From a checkpoint of a small transformer trained on Wikipedia.
Size: 9 layers, 6 heads of 64, MLP 2048 squared ReLU, vocabulary 8192, 59.7M parameters.
Training: 869M tokens, 5989 steps.
Each number is 128 + 32 x the weight over its row's rms, rounded and kept within 0 to 255. Layers, rows and columns count from 0. Numbers have three digits each. The size before them is the row's rms in percent of the matrix's.

# layer 4 MLP up, 2048x512, rms 0.0359, rows 1680-1685, columns 0-255
099:144148140074089166130114165147156079096129139149179145106136145140197185146179166141145135093167077126099134066158080065160100136137137119137143100142096076075117070180102136189142137141058077166117125077149149127150128109112093149139114202112182113107139138125067100109137139140121111107093077145132129126138152099131137134193182099148190121115115160119151104130129109144142119089095126076190113106137131131162129131066128211168143116134163134179077137145120081054093100185125108097132051126164104094123157222139061118098154103135153168140063156103140171116094158130118166117095207171133129147138140054080098158133152108134172121118129157124121101102167093133077184189096132120224137142123122164114114120155155166119143151112093131152095170170118142167164118143153154
112:121124121114109124122109131138171152135186103137114079150136131124123130112148118076128083147141110105170129139072107118142054098133150146163099084136182132101063063146162093149185160092139156152133131168105113095196184092114077067150082147116106156158180104129150088121114140104059162109085116119135177193118131129189116129206104126137114119096157143118194128175126100151132128089120070129124093067130104154206122099058146107136126153133158102095139110085109134119127140112098130094112146116109145129188084143101073139176173094104104106160161075130104090150169134183089111175171089110127145107122081058179142153131170168116125169106139136189084127130134100100113184137158146151183144145144127112154090122125146117145146099129135110077144187140109123136087147047103122
101:133116129104130091122119136147107134134146113202113115137126174106164112104134147134108110092098069157150075147079133135104111132161178150137157129114132131104160193171117181145135156122124149188088099185081091152167172126126135093078056113119078097198182119075156095148060124138090104141114149118125104159159140139207114116109113111113131110138126141077178088147180093094118122093185027139126161100085166115141104103091151122085126137111137102124144148137158189122210123087131086069107147084115083063142132116110096139165148191134145122145099098123184152113109087125062151104136182112116172142139103133120134092105179117161095153097161174160158137119083143110110076059097143113104180085123145164104092096109130110196110137114044122097136163146108087142156135142092144
092:107180140079122097169152097157143102112119198135073018077127104111194148147150155144141092113116056080181122166157157114128134122092169089093157182075121111148142151162176122174140162165145132129127130154113090080128126111111102124120172096155149114160106169144067171157145085126097157173144154150144196070126130130145145148150120128154106091156113111122126159108118094118162123141149082162143092134089169113118089155101131115095078142112139159156087161090110116082113117064134128106061152116111100123173124148096133136150164108130055133104142136140166115126195114175120145150113109129124131204144204168149180185130152134103084068145117106106142136120152091074135130132096158123166139105126114132106092190106058108108064093087147140168116128130095141092101114147085178
103:120167093121099139076092147117141159087149117136096139128150173149060105100187142098106128139109117114098138128165140091039150159139109158156141073120124116127136138089148122162131157091143061096113150136146139135064156095089144111146130133126121167150128065113148087133176155129146139131163080154214107083107134078136152105127083089111100157094138074101117156162081083127134083142120062149086128161105119126122131063095126107145072133104175131093073099099080072131113047129155131119149132131147078132131156128146156101201132156107146125106143139123158117114142140070123080160176118149143136113101169195074182167103179082155161140114125093121117093142114071155176146124130171136142163158127192162164128147169160120151115131133126118143120087150190099148094139178125096
092:097145099126149153095114163120135159165126105201255164130192169150093092126062096127169090201143094099150069136134105104082084127136118185136112099096152143105090109151108155117121120112067192145097070134072111082105148151124172117090095136109048131137144089150110136182036195126112093115168132146100079136138161101082157133118099137111120075146144057102119170181089129191173110168138143172134128148117178190101107075093124148131103134138141122095135175121134144111140105132097063077090104165121168128139098125145124087127114101097092133180080115202136160092096114129104114148179097165120113152179136131072137144153126097126138108082210106193118123172122071147114153187048115100154150129129102136103162096150122112169092144080110133153091141203168105047081118169110110
# layer 4 MLP down (transposed), 2048x512, rms 0.0334, rows 1680-1684, columns 0-255
099:166168179115119144095139117111135119106153108116103086134095132139126163144165167113093134118152091162114199132113103128155109115142102106135167114135113077172108154122112157099097110143120137214094147102092137170104139115118105126117142130089160075150132175098115088114180090117169108129086111176159127117106186120149123080152073142109110135119096118145126197142106075196086125082103173135096153140095147120143182076125135076093165148139100139152120208119111165121151061205165120158161085173125113104093127168137084087164195122083139148112104098116144100156089118085137158100125087176134194097130172116156111113087108045142149103108132132149119065117156144129129148113119155131129115147079106109100134137089170159124126097139131149132087177029088113148133109136134128
111:128150076132130154104205096104158158093105070109119139128114116136097188091151078117126081123165065134125158122123174136164158172136155159194156103132163140166104090127160120147103129139099183150157207173126091137142149080156190092101158114132078134121150130095113098127100151100090206139162087154097132094103146186161171120230076066139129108094144148108175151158127077096194132168128098118115134149168108110176061123104109146109142100102163084114121161113158152128145187147145092140123141123139170157150139124134109133166160063097137080178162131121094141142136143127134148121142135146035116130081088166198081137114123101178056114107177127112077122190184067121154154127135149083138124137105083083130122121128142142161105139130136121139170172138136108191090161104196102
102:071150160179135148129127117081101141122113123125147123119131147150136138143165105141111156115117153145076101120088095100157089130119119156068188148100065082070093174099113121117107093139152152091089160142113092121133091145090097073149095102095124111124129126064148144097083131146102089126071127111141111105135173144164148156101078099131121155177058206080130106119168119077096121149090050131073133100141134143161132166121160087058156134126131098140178138103116156132115126087096152100125124149109164164101139090207147139129144118081144217172152112109149151039129141084133144098206123090117109111081114094169156072123133122147081115098146123093111139184158151117160120189087143137060120105134163125114148135120106140153105227101030087153135174102147180170146124120175145
094:104157184110106136117106132151084107141201113142116085116155125094122129135069116135112126169133115167165141114181134175153118066094152107142176136148174112133175128060106111129122115161157170098148120134088182162186125108103112141167119141112117123120092145165100156120116101154124124152174101105085097106101130139135144098208096073123171155133089081164073080147080119094141173120152180093116044058171137091162158069107174161135129161087099176120139139111174112099150127164081217141078153161145157152169154170071158113160130105108018152129086143158210125132177138092122170116122174144180058167101145159086114103106123212119050096118135139103115122122147142064134191156187158174112134182100091115103095140159110103111126145107073152125148101123175137128158140116069198
098:095132060109167166200096123098136088110137166137115111134138120133153164174095125098081175100204167134117171089077092146103174085174159190109150132199097139126089127060119137082142089123135084167142165145127199136124160120150102026088166112061124085134101138102109125180148162112071143140209163107203095075085173096136124154134155129124146088141100101085158149099108094096107148116099124184142102157149141197145135110117099089130102139101118154146183137060122118105094186129157170059133193115125155145127143149122142171142097099129137139128139147133183093136128119113132149115104078169105191104095089120078123144152080116129118058103112082101165196126170132195145115088124177205121120115077151141093120107120134140144114133173098118129121112160145125134165123170133112